From a checkpoint of a small transformer trained on Wikipedia.
Architecture: RMSNorm before each block, normalized queries and keys.
Each number is 500 + 50 x the weight over its row's rms, rounded and kept within 0 to 999. Layers, rows and columns count from 0. Numbers have three digits each. The size before them is the row's rms in percent of the matrix's.

# gate: layer 2 MLP gate, 320x128, rms 0.315, rows 65-131, columns 64-127
# up: layer 2 MLP up, 320x128, rms 0.319, rows 65-131, columns 64-127
# down: layer 2 MLP down (transposed), 320x128, rms 0.289, rows 65-130, columns 64-127
gate65 099:545638476484469492439533472512533495470460543525470523500497517483496368495422548504454556519550454453445487478613402524445529514441477463613430506509467466526585500498440475540472535475541480
up65 109:505587464496493568411493444567497485530515553546485528477437477551476430561447475627540481527561472482461482408590404459463450508495514548538531555634472535484630508471527532509512476419578447
down65 110:530458490552411470560513566494552447498457495519531439588522559559480511502521480491541480477500462567459429562491472498474545536397477485606554499530549396464451473496554484428432401476540478
gate66 103:445521501581459470514575564530429567441558456509433510457508495551491436433522532475474520469440457511530487622570455590464461482525500454424501493560513625414468498472469449568565491413439462
up66 105:533472520601423507473444471549506505523550478542439452478510508576512540470518442558407537534503504664502583533506558562526511521480512559604487516581494532571522480473525506638446500510569526
down66 095:454466586401517486520410546487536439499528577451468549505405507553352569522631543526451454450596556555436529492535532525479525518524560507524511448483529533473470421542479456531475476526560478
gate67 091:485576424393549425492498510364543423551513409538462512505515534458497545457597560467502440459534552520462450584532549559473544473450452482500502587558467493469491535480402509443498411481457587
up67 094:459481543412597487465549531557490491518509463373488542542450534485424559420549527470461511464455553473561442559417574550524548548505494496459545481498566491600551550486398501480458506565422539
down67 094:607514445467525620463453534507525500531495431412487478548549452551565492515483417532561483480506477516540563457479549522475495507507474464513607588467539447548486563548467495514437547534539498
gate68 105:474608471513406488480331527502422448507480512597562394516416495554480499505473395471454455524478428503575495505481488497494461482543474505434524568527546493471514524554485468535485584471503488
up68 101:455581471563486429445484380512512472489475575584598487466436445432502493460394479463408443435462521525488507487517449587484440439510457467393512535466523422468528559516483519531477543595536533
down68 102:496489501451476476491555558540520456629537427598531525534494504563447429427576456548430516389430429448463454523517423549484445567487508559465423415472480482461460509571487538440456474432553483
gate69 105:595514524481489505447557488542506426459459446489468600472523440459462498491485504375469631630472476485542414528468437426422479514509461389533544532531499510473529542530510475551500556532352472
up69 105:513491495493530452479441592499484493483546493504441518467482391498454541454475489513504525528478596534466553531595591412512496531593441576432474453575546496442509440535558604516576494470570587
down69 102:548449508535453511429553526463477492579561556569499442512553565519467538549468542496528474436555485565515462471593382450525523496489488616423561451536467539521441421521424479563519469487450513
gate70 110:487595550562458437418441574484520496523536468476525517468452524457480551471497457534478586560443446568503579472514475473520527448519560538507488427492453563519473515542488613454470468513525478
up70 101:582475467489470455521571524529423559449461612489497575468521543538572459548503526537423557477446555533496454595455414442516539508361428422544486495532507505675483490481528553479586519520536436
down70 099:515554440481467438564456511414515505512463562451478501466516443542432564537523506505423518491476497481468600489527558413530435442475519521491407472533582455450557543469532581521498555430516532
gate71 105:521382461525536545377483474484612516500476469426449566550607385509508520540452570460529508603476536394426449532453508569512464549451459453533551514472481504541591419557533517467506438541512538
up71 099:437446579444447476462559433510548511445575572447578500519583495554502464493469489413465523547478490539553515539444442582524503492441415433397405583536547511503520607507477479552459477490546463
down71 100:562432545474460484471527471484607487438400479435491490635517447501608451450429491559513422504454489455448524548519525542473538511386490466534446524528522515498535547434545510413458528486471506
gate72 101:504535607402624479546451412503538471523505519537465539559601503464494551480485538490529465420536510385519409525534399510570579526493501488522520549481473483490513490486443523556470486474501524
up72 106:516559494561495414448495510489498553507351534423516543558521591462537447515464552393478443518507484462535519457560519544445540470463577572511574605466433576459444494514400537483475436449442488
down72 097:409452431449506517505503505497580491390385469500543427512544494478427469472431492537545381530530505437490460599497498464481461489540475537428481432394381407459481573503467457462542498395494538
gate73 112:562584461426499456470544570415540491416422599569422522517570567467493490471440544448486462527519478467510592462532496561500513535487468365506510508490532446440441466507504559454553517504462536
up73 099:404473514544559530549451479476511447531594428563486469512512494488514567585520519444529547505445530491502427496439620471517446443574562445531477476577587430457509501487452527532493533498533418
down73 100:529480473536507446494477403443420517658563439444373563556549485503404566467583500504508490447521485537466567541394538468436494430493442534496449487493526454476470439495528519465516527623583527
gate74 099:569461458563454524431476582572395449521532528457508501470495462474503439516477532393478572539474478530520553381468424538575434526527541460416581560396487460476547479525570389529464480511446430
up74 109:502501479481484454427525617610463505491483493490507576487562549490442483540500477472506480446585547556523519465451495498590483467484395529467579539433510550509488534638468435501508464549471443
down74 102:555548452540484498592476577459490547473462583474504533481484546557560517470532530481639451464605525494465668527462535443496501538454549444422556465527558503500516467567495530491452407473495396
gate75 101:427442449459571570496589499579506531452494522591520461448508537535490435426464453557521504476508474550478577483459610481462476424456521473547476539462421542438465596539428419497583608514456520
up75 097:500483496509522592509447493424495480537484578513456550547337560531581482590515497467489570422532509405486485467499462514459588556534469504502433451513499525587482435532521585546385523496553492
down75 106:438475532449505453484463439496516540468469553446368523577473480535561555519543525540448443550556433416475585557458463540479457486515495568445512443561497487510602521506424491473439541539519452
gate76 103:525490437537593507558492449512472554506503450523487579506493571549607505568420508527454561523492447529475439526463539418523419558501471538531596512500520472382458446387486585398519466455503400
up76 106:604455500567570514519430464543516552553464497456443488461351546529469518584477542461474505501474495470567530522461538431541453521550449526423588484505474566491466514401523561492547420515515412
down76 102:451582477476487568429485477553480443496490463482434436396522437526517523406559440410504471544557566586422461495451551570489476434514499503513535475401609501493519513511469540520444493537501511
gate77 101:473527485478524509502478531506513428481495522482553468485433482475435496460554431522445413465483553499481546585417441549539463466442429500481518479478545502451591574516517521473436539545554543
up77 108:535503528547499492507471506457505495503528541431547444490486508505422577586527577516549460450507427506544458396416534496554529469534597535502567516438481491495466497430463511554563591579560565
down77 101:413538457459566498499533435633510587437482464501481480394558506576414557498521469410429490395500485511464504487586438543454517512456468496562458451503569594533521484548497487533506461495533374
gate78 102:469522541479559571457513521455488504487480543551516370489398533467472500463525509405568512487530455552482566485486539614495483405584467487499460520441455512467541573419454488417483437399459487
up78 106:501467450501504573512517469523489522482546489483555513546555500521457429587430538519556400506472562462419403566542447385522512516395598585488540526470399496561587571494508412468530525627621535
down78 096:515506421489565464492546532544552431407497452493553497626449454525367539472491469553435406526581534533429510484527521542595487429451497527506514426509523495434537471481589570527558572446537518
gate79 087:481473463449507574493445588525533450546477445488529476500525537505439554440496502499494527503507556635465480478554544505475480564493490412418648469537461509515471474457492481506423495448491456
up79 092:519418489480484492521498514432462434454451443425521519469456522458515513434483455471585472394517557525471388503536614509553534486505523469500569491467546493524503491465512483544499482460565507
down79 092:552344467536464429529398500424489527487412508575562524478473515603441448506519496553467414540463517522462531527605495472490512501564473466504513426510518399499482518538529454517506498473502553
gate80 103:544513463504460516476419464503464509500542408524467457581558445522532480546508570467529566506494556507494449428579408436562496467411533508478516461535525491532470521482583580514483539476546416
up80 094:459524480541614529446525434471538477566524465526472548494529564441459468488389467423475531508580599483460448498545441497588465449381545473408446468572530494534462613449560584554576594424572501
down80 100:407506468481548502480490483605544511454582486594543521478379503526456441542488419454532482538489453472481470488471535589499509476515537482458531551512481546501580457579476486512533388496510506
gate81 108:464399595397530481481487525498533479466504500503477419448546451517512554526554479530491535514389450497547496571521560502524537500455521539504452560544553573539499538575446584442497473497493424
up81 106:480515453493575491507501565514491506521490524443573482519512560491487495517492466540529408409372490447470578515515466430567413537524605503518514447421545449472550502522431597446473540478455435
down81 101:550521450470588491522562524507532435559446537616543516426518511500522627604534560491499480477522508463543434498572522519459531473473487435515444467503460508464530549513499563475467460452594480
gate82 104:497532575585618431450501508514541418542442513507553501528511470519490576618525488495524416527505437460518602512463380449510552415512523552449520642449445495561456488578500414565576531445474477
up82 098:593537566569590456501530417486517485480507532531561497470463554530502579520527483535477374459433419550408552548453451466467483477489461560465462509472465470503451474475481532470579559466484531
down82 109:502428584529398522510489501503429421491506488444440446474455480527514513540487498448486612571491401466556491554412433514550432502442542475560465539459521438443458490540522500396493512532464516
gate83 103:552496588455512495579567529503589467505510550466498548500490487413459505478524548499437495526439463388536519478481455645443602583452473453515478570454569511499562547460476489522526497444515566
up83 116:383443537572460532462481539445428506454566580532531427664480529494525431471523508517548498516541520602442508507579485465567482526574397516494539478507484483430469465523547578519522474565510425
down83 101:546549557566579466472475467571490641482422436476634525543517562419406455517504555391537518433550470551460514524456464532503502512473485453492533444494443529409456578526519538547507423527518445
gate84 104:455582526474395520561402513452590508480484534397470515493515528555495479651511519455632536498595452531416454515493518386562535466521440488584479480504514486416518535498513505554568561462496555
up84 106:501470447443424500531580511548535523500456497452516540518551534430536506523418431535519489466494477545505507516456558509558516525564542516611503474414504529407416572451551459467512486525448559
down84 101:475500566436577581399441519496522573450499474475463453466514527468524493414578474583546504496542546412440530492518520466546506523598490551571525638487477511539465500473433417516623506505554560
gate85 082:522521461574487459545478542496557525447516445470497432516541463473399449476542549507468510476477489515475577508485456537556502464513432460461469481492476542551551653595547497534471494355532571
up85 088:435494541532440475511420480473533590430501459429502397474491413485434439439486459470512489463447454540492493495584488531487525444533522501386493483485425545568495533571467508558464520352572520
down85 097:461432596519524508535499534384499583476483481479671514381513486509421474479533511510427457468476508572416532465482633545457398488576508444551447519563460535527456500535524479613462452419493524
gate86 101:522514459496529500461544488501511490559567419480485446528488452483563535593471554479440492438564566498441466488486543422489482538596445504568433529586521445569597467529457469504509529513437451
up86 105:429495541573371426481523534481431516436485437504446424562374472496505512553473508472466503404552559526546470583468497485483454501586429632498408547448511404555490495509487479541516530513474407
down86 096:543502472533482516497588479483486508421393485513622494426539501513520491601482446543505487498527469443378568445386411428591511506547554545501504476572506569431494511426430517489439535539469463
gate87 106:528486487535575474490452500424507563493613485447519470557525464486523510438594561385527528475527472556496460486502496534580436506508565495368533508518416534479472478410475485474484471367472561
up87 105:551523442441498534508484560477519490500485456523519487527480495473434582455570516406526335429463427564554534507524510532518514455497460542503432455501460599475539577466533461514560560512481407
down87 101:622449465444432487433485515570464528599504491527490461400589561441394534506492437431533554503479394499499395475482467486497499474409415506538529511490469546623565576486496453442482557409508415
gate88 082:515452533570512452471440569501476503422514469539420556468554514442434542387482592438499446476535418518570533547604542484458566478533523438437527506546457490457503603541505494540520529504520489
up88 083:520450548520486514514435537597465534485474448544414493420556494428477488435486563436521434452497431481587524545558571464508514506520557428436483494486434540452519545542510537575451483501478506
down88 087:627414504443539526529555485474401474413475494507574530438535492626444564426447521453468434480496504527569570504520588436473581504552537511451515521544510515592531517547534444495511563447489448
gate89 098:488458534606522500491395564494531550462451536510471464492492412514460446468581498504467553582474474448477550508547460563536537567404575522481536512520436560500513510520563465474482436526545528
up89 104:527504438616565474569428484530518477556397491493481426519569437505445452469499419534520486519429486474505521502537436558469553483437533438577450558505567551432571552509511470558542528538513575
down89 099:450523514483444514504558463525413409518541546536389548530520532553425534538570500475480501448526479545507519531464493493415488463542522551491399487460486407465504612525550499577460495496479476
gate90 094:528456467451469501530457551475533474453401497471549517605544470470451585463569495503473519474516492519490444480438512435488543528534576467500578439500339459460530456486527392499471511545538469
up90 100:487543510478542482393546573497505544490528529510419453450535476443556413558550594469420554529470574492502494459575470536498515514472539535476561412516511507567507445462486495438547493462503477
down90 103:522422574559483572554520507505456456431536445507433445549552518539642454470563476457474527496478482615453532441513454420475497500528438499564548406467572501443527503420475544520549537471445528
gate91 105:569555457557584579577507457505451505505535467554550488451560497442523437457525549545509485456492463454443513528435431480469525509519584497522538547504518489463545536487528557482437484460539445
up91 101:487507465519501461532483439571490483513506572568545562582512448490534579510553553513540510454492515448466624451533461476521454466591469529447568459426537499527522493586401438609512487521539466
down91 102:520574562559499427500524596445468496492485599452430520406617475473516563564410508522489534435480444521488536451482451503433513469490482506514513457553546593513528506631509407394431549509467483
gate92 108:501548430550514528530483433433485502592476484496468545521441539567475550560510454521371511443551514537501480571487491520431442491478519416565581470433448364560530477503471544476524521491573534
up92 097:467490445414521449430510529500568556539529444476443545405503407508517539512523431484454487468444552473543466562539516470510478480542417394435521600523494527562434481621471537606526449569487534
down92 092:483578458570427473485472533565541494399466533382538471370504511474494521501539596428554454518605503496500475452517555495461503470524567491511507468491596491476494478536511533545552380509490425
gate93 101:579459563433517453509505501554504558588489509427466421401566466529492566477447568526494502603487445497526576502429493467526512520563593499524491504396488543404602580455496595600463460551537479
up93 106:488520527545452473511504453448474482582593510462488414463483522527467488501480571473573590521393495517430435429532509527423447580590489433534493566514572440480552401415550441525524484510493507
down93 106:538537548453518552495435461516405475456442546477500525545470444520491531498457452469626536493586527474491557392456417402480413423450497481496508600478506577445583566450544449516463474467495503
gate94 095:595535501399551468585476596527520477449433523498526482577556445433536477595472499546542540492544519439537545481529449496575559490480471484511612542555531522519465561537471493488431530457534446
up94 095:570513428533501538542532483440561498451420499430569486457581469515422494535580512493448511430613489529440459469441447501487539447521477549472524429465412481499632546438465517536566440473609504
down94 093:550411385453493456595563434459482438566450384500436518503491463482532501474515396565523482548414572427451447573460535508556513435478528472572510579569461492563474437425475468458441544554518431
gate95 113:528457481529495533501587437520496440458429448446444513433518505462374438457581556530521558403457471499492532445419400584501560436570489427556485520476453406480641564555508545516491546509554485
up95 107:365482456543477484501439568508524469603544559536520364585499442527571571536516485453467421554597470505506456527589601439538515574399558502440554481535535536514449480410519435499505389513502453
down95 098:377465557508449450490538497573508455515463512452506491557481475487538599527464544521527510489516521462465404500490547392530524523520494429506418494404554490546429435429552485548552510473507532
gate96 094:480519471619569455499476461444475447610585509519484583504542504507522465464489596466448548624456523490484509459515398388399470478542498461439507492514558427466514467537488610568551496554480416
up96 092:520518594552518458480432523497629535446577487504498597503537513467494518494586478490520534487508468529550413484373472463525428613576492517457490544516545516505458555490529548516528450633511509
down96 096:425538505546469471499478501561450448501541503475597522552509515495556369608571502447445494402488496536461516499544557373507544527513564505493511493553563514565508471575552633565534580505535547
gate97 107:510494442512537463439477519434455583553594429459448583456472510457536440427421431462407517461514511622447503583485517439519557463481447439473512473465491527512529457425407511571581450512458532
up97 101:511447436543548605481528510462456569448516575580370535501452481586570542506463521535464420557514532491479557471443434474622557510569564563519491494533446408500526459438440517470487464527491402
down97 104:479492558502467505479522416589517532445504545448506569525477550584595433504507410496440511499558524546494424468521581572482517557465577488569555464512511486531396486548481503480523529584460530
gate98 097:482524503546514505413522503454489353537552491523419566445478565636595493436462542552512529590513505505470467574479456489516484498531492500518543470467510522597518526514557442382517491538564502
up98 096:509446518451585590499558558525560539561416610537432500532520434531573478613508458596510459537550395513510416505541553491537538515525518524497503460446557468518552490519545454476448612481440560
down98 088:584527586532338565534549619475512475516498428492389555477459470550440572555460532478567525533505538524501521537371636455516595590532452467441452507543539487436492498474502485494519551496553555
gate99 112:546524527399484404602517516503644515420487433446516502524404508506565504538448558479525571437617461475535416483504483554552579528532527456574509552552561533564540428456392430506509479474502513
up99 099:436501505565504465521562566465440499519568454497488544438665515415539454484579537508545438497397500563471473573447442487463516524470524478562523522455532513571455580582536430503532511425540461
down99 096:585455523438494510452553528459508597527540537511465404479443467463582465457464482420434558444507524465492582597438479501490524444500451378528464512466593447481499512533444410555474429515486467
gate100 102:479439499438484513520529569576469481462467463529580387516457427482504466536520569527427518531478469436614495471582459536516539462474546476460540500559521507522520514512406499431432498497491500
up100 100:536533433546464495566548546447558587527474414516608525526527528512538515486558559576452541495560539392502490502492489507492509445450550482488536481499516503510499493606538477444593470495544425
down100 099:424422433496532480483451543456375532517498450510521510535446504524485491417475578534438571539415426514542495595440506499525517458501550487463609534531517477591551466451480436433477450490496491
gate101 093:382461490481474388423494575507483500526482421453528602508607519449431512448516521428470500513553501520455542505505489505546445544436595464441612500526553498489506499490468526456485467516412526
up101 095:470487406491460452502467519543500525572469529491461581568513543440434452447594508399514454496547431461505522478587513487493495400481495459436526423443492489465471466441551592432486466573486524
down101 100:438571446473469455462502493455435548481465577472572481552414498487544348462506487451503447554508542409466546399537455472510516494391537477525499502490523451427500580512503524507622419582571534
gate102 106:468478511438542550564559419510481540451482449542497555475446529497580501573481497520470447459505483470574511480450454454514432500503403548567473539566555406396459494629575442519539527545548561
up102 113:420462545507464455501530447479453496529474563582507535541437553485535513489499420482492579498403486481510450534584506570425584417499614477486465479524478415505529553443514470498488516562527566
down102 104:426431476483545504538576437501440434606524513576482575524467508460494588548452518504470552457506503484486423523556579529448542525439509467517521432586586509564386462505427584390491535489523510
gate103 103:597583481561510520568512447488431464531425442575433637462397504490444515572513559522508459492461510557518499525474484417446488492527538493589483471499529463423518493490516596405477501403515604
up103 099:471480473440563497631446493482412498520493475483488500632545493516485555445517552473477419576462540493514500513489420467489583548519512431470467391504515468495468544586501530433453517501549555
down103 097:479498444491551589587527566564512455491543394455483561447498549493527538482587463499520510535518542489467437480568505495439515504564443522417514584519459435605471517437410464521530478552562376
gate104 108:529459551523475530428452520460477475495465490486493557428524468483550603582441541555567402567478445528511499477425512400544484533506501566522533581476513605436465512513507515496487503589520598
up104 102:470475544563476532467487517488516506420563544428513481458555465516529507543461451509538468471380407513477477449483470471526519487421499557538508549508490576394603469454489467429565596455455494
down104 107:544507481423624514488509533473465479470504561474472514591521482521487464418596558451556477500476442481486487569464415489489544474513508573481571355546551504515511522500456485460591398522600552
gate105 108:501467368471578536553505492460530499474491544536454571532515486525531444474475463451418572568588521502473520497566511443489474445478563458581542492597544441454480572510516493485503504425463437
up105 107:561478444496530509496504368604467530544485377567533477582547533545505486442467517479513443455393536521521436420474458531506556437400470478586505598518415403466521397494462582477472504523511409
down105 099:528585540548579479528530535516472457441506556454480503521447470497555545466537499506416477528523449405529530482463577435485484467525449428481483521446526497531591583631433451546531458437569473
gate106 096:565594551541625430438366579499494478457364474560492491484543470444482472482479491588563567539516509551520542466541486463480518483472548549401561480450518594422455459567433524464466542435479427
up106 104:533518387528484552487527478513432484503528505524507545569517503606455561578477492532519527456393548502439487503532452580540523530517529540603523528465567441516524487603441420521457530525544438
down106 101:523479407523533493533476388479535595397539540593497470499534492539505492398465565504536485485392536468459541449536429456499584544532519481457593577511487443523573465536427477616442488549531561
gate107 099:389426497527474496507480543499478418428517330558505480413507487542504460519502504481589511497518568443515527487521539544493441515545529487424566558440466486388432565518500456478577523530573490
up107 103:554585549514506442472553489477497455521559565592523423641492546415478519477507510543563528564437583523462494455369521498559594497395544575539538499562558476468495450461490539487515502555524417
down107 098:600477484617516465520652516532442505488504522416596470596465520508537467440497436462506544531473465561481506558495525418641554456442531483417489468470514510424408583407523478531510487449532536
gate108 092:520494499495491487471472455527507461468543450519441473480519512500497513414516599413477431485449539484499553581510479586486555551423452502347519524567452574473509406515467495489469422541490513
up108 093:611527534441518512421502438505432448370470439503488427555463540539556459472473519498483472554453477486570480538459478582469523491490436591469448481473458516477420516529414497527469404529440525
down108 095:454473565567526549532583400519515526497501427517476462370607531502471437499486423544487509487585433529573489507503470531523530595513490484520411472479489551551499509592466514436432446456459387
gate109 096:533506557526519544457477569529547459524527470490441497444550461483477460514483535472525440466474473466406493518543552489510500406430553469484557541526423534514396450397420524471576379530426404
up109 102:494495553439510534500577532551537431559556532508537446564508453526379391449530530476438479539402522470517457532471442507479446461459546559425481526454398498547422408420504560543540387561436574
down109 097:560510543522504502483560564496516508497488529518553492445533584542513490569490548431490561460478554540509447470508336586500527515599515425537508476420552466444504578513492465492429480550554555
gate110 094:502496568577511500534552517418444544514527381485431544508573455426493515479504426623452548541550511527456437533485490530611470388443565528512526459471456470514451571526540504490557512525518468
up110 099:599493411520450549486583532527554459459443585471553484503427447572527409510516494427532577474545425537592488452560581430412524500493436456605442524622514508508408467471497501471469398457443533
down110 096:505551529510503482490563555430545464547442366475478483557539583483514440492506473569486468509509418572521498441550482620474546565476460488522509471492437500472547575503474549503664482476532572
gate111 112:450455424519400542524472535433484461525531504454427471602444506504512525554541542528471461494501565550567471532545518439448512413491489544568489555475510569485483462542497512550427436431465457
up111 097:498491507401489479466515538433486506503541522473602501472459622560482535536442517572441469515433515514449546651522494499499501471494552519486508507460484530418513527570501518538471360509503535
down111 097:413517589556522495470479548517424507544536415508528491455476515526517576466506526610629487580531473522408477435519439494534449432530536437558480577523531470480433516541440501553477552431525574
gate112 098:514507507498497502509493506508496470460390495491460634516475580468548479513494427448380495525502421513577533515510429484510611554480569515551476464478432483484401560505470557479471498446383548
up112 090:465491477428511572497557493466448442430523443534416613452442567482562493465484480475374472529461466494527476460512490494449510534540600458447471525491565563476457541536465494518543470456424541
down112 098:588549454515503552540489471413522484560569557545520457566477517501524551464634401443582480376387548517476447435550420510452498584515528543501565473519481525429495524598497503456500416549506577
gate113 109:529465454493498484499392501536554513461531506537498475535488546536548498371373551492402439446615510539572515420561507482522575457455432575505474533525422531506603516525476538520513520540451470
up113 099:435428440507488615468594504502463463514565485486497577538478502477497532534524371535542429495393590526468555494524598556521435503541536483423451432469581506441451511547579478463565541438473438
down113 106:412530505543429518511510461513426577438440485571457520686587429462516500488442465500549530553557368497487431463440545556418525476488517528576417465498482499480525596491496577525579445508615489
gate114 090:527458485549554511449481502457473488478503458477450489375396459395521446509605425521449519452492521569545573419502479411409500502483443549469549458537492501489420445497426354486530527451546453
up114 088:427494502579419515528421535485545522500462417394553468394455534488524468585583492559501537483515516549500487510522536494544433371481500618540454558545483400527514540557498450509621467484591466
down114 098:475369518435436480508497388399332485508470531537546466539441577520556565530539564444499543468466495493554528427504495499470448567460483522562570500477493459491511588473483542497532595613484449
gate115 095:452531546539397548472587512543497494479437464440530485486542496480539490475505498508561508411550419489476480629474470544503562483501500440446492441345463497500500497469465462513461535426564592
up115 095:445554524571509551535472435489484514474589457519468443434426514446465541473512484510539529493535548504490484544523452548448591535481437586516582537481500525554469435412500454415495438415626514
down115 105:458427511569487531487578474551566555486513482558449487581489476526421534510502561553586512504541532432505475464527450534479569450516476486581522625528542498535476487408496484482500481419565626
gate116 094:422408461486565563441516517587514458586444525576422413556484523546504517553456542582563454473485458561421526431527519441544508438477439535591603409394418563485436443500533530531380489510487450
up116 096:527505478545509409523521440552459620411569572474562498583518508498499556471461480504366536486473593485559460547507491529466444542547547457497485562488563447501555490488421515464516538499489520
down116 097:513424519483592505490481479410484472536502540467471469454536392500415473574414525478516491579463496462480562483494493441523408494514442447451486465482532497471554537476479415424529540519425565
gate117 088:529417557538564531449597556513496494488537508545512456551529552509514489502560541469538493534420544476460484437554561442513437551541565511433515458553417451542473512530452479498536557449501396
up117 098:527582411522447496547469455471481524510423540507512617518497513401585488456444477595434510568491505520582491594510374512463631449474504533460554435388517481483500503495581517472522390502499584
down117 097:443448594548515543474408526484469462462524543538468508469625502417377477539613427484486432457545449514593408529447375432552490608425516504479498513386499478480487471570429462440523514495444541
gate118 101:493476486551465474463501581389511467462381495571424533401480492440511518427528491487523493470458474499462527556534579495444474473627597513454415551418515459472487548465484464549558444545516466
up118 102:507478486509461528528595526428534488424431496502510569465560477535467468517464473518538654441606447536489508512513553518461597496591496395488456382477650436538480512437465441460491450416463492
down118 100:517424445541563597423441519550435616431544487457446525543460537486480466512484463468554482440517522563518561516439455534435571529556477463453508464487454471496444519437356516458540443478524562
gate119 097:500495390451491426582446516465461494451531501522471545573492622533526455570460501463424481394445430592470527496514480517570564547474522530534458376475522502442480556408539446377503427506460487
up119 085:442448538521444506484427514560515512434519625533518446496513510484659451492457488548454437504642478526478471496517440566498502592487563496464566572502541553537483425443539548446491467539475524
down119 098:579536487517454533513530536538527603456484472492508447521589595510540400439446615498503433515469562418472444478486624503446629555493524509489466462422551564518504422558510429455510435441494425
gate120 090:481518442535570382454493495557540510521445427525528474519449482541503434392492491438519516500457441462476472547561499515492556411525483450500452451669525502530500534501498556502460610524516475
up120 093:469516394535411529444587502544532385472419490440492543552483524488519508489457573467494460523458515541452569536490515423437639442436484492552531641546495461458582461530491471555394467584469453
down120 100:550582606458413510496452464553516482530514492501577448629406582464428494564572514514428550485572559429495495504445540451487467474518452493485503455456540460542543491509480528588511631529530489
gate121 101:498431558361602489542476529504519542493527474526511501544566504561475486488606615443540417515476493535471487412598489532502507511506539496406460469519509516425539516395549507470489488464496516
up121 098:531435541400478562533479505491556432524456552507537424609491559483521517471572588514500389508516502533491555504576489447570435481504489499517521452542455555487542580510600440517459464523581546
down121 096:479546522515516433476498415517467519522537492490563500557524500507531502545470523513494541625462575530510565472448398518495502473506534565506473570445458415473598488434569501574519501514521502
gate122 095:513582547468437517494505570478538504487465480523519461502550458458513505487407547580491546463441507486432590463453399547520510563488460540508530499375510545449524547490475545490435528498447569
up122 100:438526514433461546419567572549514564546473471470527491433562448470465512498390570541511511493399528487419507541465453570534502564572456583516475460454482523512483555539485555412468517525435546
down122 094:590509540514516545491605495429483570440475519504575588448510449594461504502474526522588475435459559528432587501430493552480527510398450460425478525508552473555496467498450399503522488439545491
gate123 112:524444670496533427468551473571473504558479474524457491508460516451464630582556492530479538467521517505562473507510460486413567428525517489479535534596456552550560578493464462477488510531514519
up123 114:467566463503530518431519434464507555507500472588504369485462480473525478514447469407531495510489528498470628514551518520627430444550440527511622483536497570543571501522461493578469477450511483
down123 103:504398505471448435497394444579471468499508594439467527424524545580519597419603470469460544491597466546462441530455512491512456525491563534437476427434514483444397609490560471600531483510537542
gate124 089:486512453624549470510514472464581440483533517502448510529521516495455520567556527516525485485500448428510488525432481477509594444538521471627502514466490510536608462423474415441438477436477481
up124 097:503516515520582530521491503444470421511436583485473521637516499492464548497447450496480509479443503417463494467559566483504504473571427579539509444421525484460492422541542428522463451600441475
down124 094:512455551535433402466512467481468546384402565504628476438481462465446479483423530458574480495531568472498460540505459546551515491465668475445534494532427540412450479502449531436449448486427431
gate125 105:613479528460529540418490549450542460413497481504536507532417513538487462466517502525500517482428351474524532416507444462519516483536479513471411504427469460559462577494538558514560438462509391
up125 102:452519546413595546444488488549536460428607512491546448484495501563545527498424588442507435443480554538480485464519486553562481546446541448463475529489356612507491469429483502520541474383518459
down125 108:434442474559454483493469518554522491548558426560606490425440637486552543505485476451553540487496437462440397417549422546553591423634522511462488460463416426573549485590530515470517463466528509
gate126 093:470416523487569541571530572480507469473569529491512508522534532479514467447510490461458486508396493535505594527443465452482496528469438492463449507391557472469485506441456579408580509510459418
up126 089:556583499530535570571552411534398587569493514485463467585587508516442561448486540593460521457549539535481511565622468421491487520461540445534438560508478465460487488535468487449556510467545503
down126 100:589488460550545498435603510509514470420434460499404406516559556442385556536402520464544568480505519447497539488561467443457458522443467479566498433498500546537478496452486532465437483564482543
gate127 098:565516466510518486431396496543463472512626457562446500609474549508377471556542493526463465511417489550506632492472471536547428560423540507529489481524483606464544562582508464500504407555519552
up127 095:596490565564485423426479502461535598398515430509499639570524519497502476489527460509480461606511472427488468542590484528447463495517477479471526495470572588532570517554521522431405539510546526
down127 100:559550583468419487538353543462519564421551521466507514503439495534492510565541472505537431554513493529520318540523465516437575396530482430450554548504547518491501490506518448524523548511430388
gate128 092:480500481478507449410515483426519519535535518573457533575554521423464434474495365515520512535512480464461566474595506438565419538500509464449518554545474586568459542440536472459554572517489460
up128 092:536560534557556597556564552516496542406469593488485480434514496477464477437540523486536489453477564468556438465516542621475570418551465570495481538512469491496467416471518506515464485516516487
down128 094:403555474567507592481582503549581576375443442520432465511466500408496471445528493546468532497562517490505472457566503536445484607480465518501483584556453549444515491491558556485585534448431531
gate129 097:518460532529527504505534492425533567519441466442400538468621557407528510570507505541506519525574585514527486471480487424499496576497596535506481484522549512398410470539506496484571454519497523
up129 101:514472541513500490489575443515531509472557404425392562479567583537443460586526540484631500564550609555456497531512519482467424567539530505467467499431460522478418466576504515524565514518532480
down129 098:577451566451456459548521439531537497570519525478465491376503464479533475493590434499482444518479565491503394484425502460572499472521559552493502457538557470424435516460547421476512578480463488
gate130 101:561494456447546436478539461537541461546393460522501527443553564487434492580495481519483524477467501470493522596417491425580515539461456424447505438439490438537502417571481538407633513548419525
up130 102:441455518541561547507552472578496451519537413476525555559513558636519446392471548608540533483484550560425503551441429462433573561572456447586507474433561536527430520477553523501530529496487527
down130 104:496439541546515496442520415477475533461500561535518479507483475435561500548568539534498514477527456552563428462457533541437515545512481532486465496497517590566520568508638557552546491509554554
gate131 114:458474462490555437461517551494449474553460529449505472535627544521497559521527505455535459474414588579458555532451587450562521542501433510545464447491506361446503579463501432567578461475456427
up131 111:473471465571423554582454445495428492495538559456483489426520475471603453529514434515490530502575472521565413480516416461461514505479578505523423600550452587589454435501481569472539519567520438